config.toml
hidden_size = 256
head_dim = 64
attn_scale = 0.125
tie_word_embeddings = true
init_std_o = 0.0
init_std_up = 0.0221
learning_rate = 0.00882
max_steps = 7711
dataset = "wikipedia_en"
Each number is 128 + 32 x the weight over its row's rms, rounded and kept within 0 to 255. Layers, rows and columns count from 0. Numbers have three digits each. The size before them is the row's rms in percent of the matrix's.

# down: layer 4 MLP down (transposed), 896x256, rms 0.0602, rows 561-564, columns 0-255
# gate: layer 4 MLP gate, 896x256, rms 0.122, rows 562-565, columns 0-255
# up: layer 4 MLP up, 896x256, rms 0.124, rows 562-564, columns 0-255
down561 095:133141089077118154063131123168123138094154086104183084145145066128115152147142055153158145204141142121171195091144118138141157191181063078164155158074144097148121144167144139183106187171136105075194172095067124110103104133178136090108078071094148124152088138140092152152074183143144124121123139076159176102099097150120111077152104121180161168112117086110150111133110151154109124129160125155144130157128197093101109104153112103119166146154148116139133187124156163114150111127133108180138078179114101109125124125158148121116116134152095140181106132102133201146122200044194108094175126134102142163120155183157117132087091114073132167107106099124108098132135150138139121181058080126084138133120133152160167094105078118104162100146095113123156162163122183159080128146171111
gate562 104:135144104160126205167141113122134132183137113199145109127208085109126048089139125138156130110129164081108126130064150136104149098140130151070099133168137159092153141190179128152131123164115110164111181149148115146154172178138136132150163095086085164138137168062151144111129168057194104130083107106149162120131133069116153149081044146134121147076144173131096079116119144166087128082137149093119156067191151138123078123101121118151213070153149101133158141086126093069105018107148103143110176151111077134177119128131122095112121138172141128096126076099125129137183166092139145103137164086124078094152131179168126101110151113167107121138173103118116185156121128074142104095165182096090180134129155119145126116130163178143170119119133144110075134112092121093112085117138151
up562 108:112157124067111111137104093107037136153100164103161107074082154150165112114109135054164157096169066143125043120105122136170136160118130122129148082079131100161138150080138133104117082154132116122109127130128183061092158088108071111168156112138101076133102094183100122145147087158138124168167110142111121133120126123111119143103158052145121070128081125193090136187153159098143171182137106117127124168148119096130134148104171094100140084084125125109075162179137131124048174124060142139094056151115118060121127088117095071107111126140133123164119157066131181132138163111113130104125138098159177152183147147086087084123142080156139131120083127119092117157116159138077142095155096102171168096147137197151116135147154101076122165083121163112133113121138131184075155121045084
down562 106:152118123124129161094150159148056180141097133210143098120129134146081055185138149143152154126121087183153152102093178138139081106150144172119137149138108143136092105168128101150081074188099138108155149134127112146147120134129179152118116149090120188125093143055143147097125126153150145123142104105118114141063112062141111194093125101100122103124128167178058148096104093133077109095105128171150152085179217089042128121115096111123187083196083127125100082157117110147099091147124122150118159144146141147191207086137103147134094171141156146122124152176069136066118156107094148103157175198111134088185127111112163104162180126110191107139098164147167135141093153099140194148137153097101104172073120075156106138104094141144160146164168124108114141103100110151114132097153107
gate563 101:120185132127116120130098153101156134146079141184109138101125142156128103150078158123122134154159157076113099112121153141120073110147154048091155170100100125155170121129168127131126136188142118129126185128145129192127115169166126147116108108102132147111143125113198143136168031197105133187108070160115115103146106141171126182102097113169160094145131155091097084150095098135119082112106128095087140162178131116111114080155128178148063111094119113135089096141139108068113149150152134133151065091101119154153148096138127124100113128168158089172061071114056153114102117121093080178104046168103110074112111115144146114181130142084152101152159182100179181124104130135100065172085177143158073092118108152162095074143112142109193106088107113148082160148151060146151177075141088
up563 101:115025104113169135081161136128130087122163187097098100120148111144154206099109114077130131157104187194111169140111143123099125145145102111112113158147199092094153100131102165127175132060108123150101146161130167117080086173146111135131080159160148095183094153117066127089113130118133123119080131146079115124125102116146083070143148112143153105085120130147186124124136186098124166095173143131121081145104172122112145146121161064126144081126126148114173168104163137108189157140131110128126159089213149051130103167176124126188184166131137164092143175126126101164056119105211145089154151100126114142075169148125090119121140106167081140115079159150130095146163088134119096123148166118148136161110120124087117101135114093134145032185134059177147168158122137084105108159096128
down563 098:081154138130190130134134140143066173077127165107149152137090117163163116139134160154156057112050058087067126189072048144127143155111120135109207179068128148101158097135124128129113136123119055115154125130128144141156153084139113140117111169167128131133107096183114085122108077160115150126160076073131183101072152089142089160069089134122127099168158116096101098110159112160152085114136177077116087182148095089111101067177127181108114094137184109086141062147137111118174143134124106089100114133115108139121118105150143123121109058115179136128094147103078199141100107122090144142118082147108148082137099160098166128160088110151128112115119172142120114169115172154143116163092200120113094118122104198102168059075114124106178118123105141130145149076107086145158163153089122
gate564 096:147104138112133136109146104157162124146149153156055088108149156200124135049157102143160154145075138109180158228039108107162172122123130233085063155076091135103119126202191107183164159149085105151121133177095133145157119161110107092111151107068118153092112185094110143108099091040196117119070165115102090136081151117095126140132196117171143123126088078121126143117180083137111117190162157120144121131115121062117105126125116108175134077147099102154115130179090139100118117123148134109175083141167106178128118099114188124126107141186141112092100118110100106175131099117147179192118144119151098179153158109093112144110093123152110179075121133172116147145116111118166117140112142133104152089102178105182172128136141143095119112125137095115137144091103122153116157144135152
up564 098:133197128153146110128147169120105136079147123148185175136112094084177175222064157154138096110142136100123117127181149085142130122165122130079191127131190097166092150106085170117141115143151171142120136140100144163108147152115200133146144158122171047124088109142145144148132126214069113145114141122108136132131158098175135177179061133106116087148101140149135109179119111122117168084140141170168177103122064173108154123134177146117090155152154132111136085124175155124130148101159070139135138095047131173149149179130063102112161087073160129131145132111148199091160139141127153088098106151169156142080096133135132167090203059111119092123091118127165121112172148086121157147126112187161158188156136168106078134144100146156112163113073152150114098150175151153072099104146148
down564 102:140073112149106170172090083120120115113225140175152133161149107092150080135096119174145114100155143112131075100178146129097062177107099125121168196138089123128150119136096141127105164161130113084150113121105142154110107137165127115157166167155160105100101147162099125112100172115156100127172178107126156185123087140149171137120133208183100109145086109109126123171143106136110113204142153099137190128131103110120155084076102163202114122103150145126178140183135138111104180124124114171107110141094126132193042152161053077170176143079138088151143140121100140108127114139150168112097175158151176151085120114150103172112172063103145155081135093172167174159115110168157204090142155172075167148152097117125162184114159197096138124108163119115125121103183152097123176102118130
gate565 097:111051119185173110107115116165189122114124119141174145049114116128118122132140102086109101119122147192077110116091177090134185166146088090141109171103118128115106073105166188076134131000095065074128107108115159144204171141119108086177193101127158135145114143118142188133137142162145130151096142118083092080094219089171116154158106137112099160158095159093116152100090146100108166154121119058117142133131097120148102098118117167152171129057137118137072086130112177117128131138107109087093155139100144140126170099159098124101175089139126118114057109080154138109117117157144164170110168155106165139151154160127163105156108166135059134119069161087125109111086141120134141089070139131141138132108159126132109066118164128114117182108121115140078176137143141100120147140072137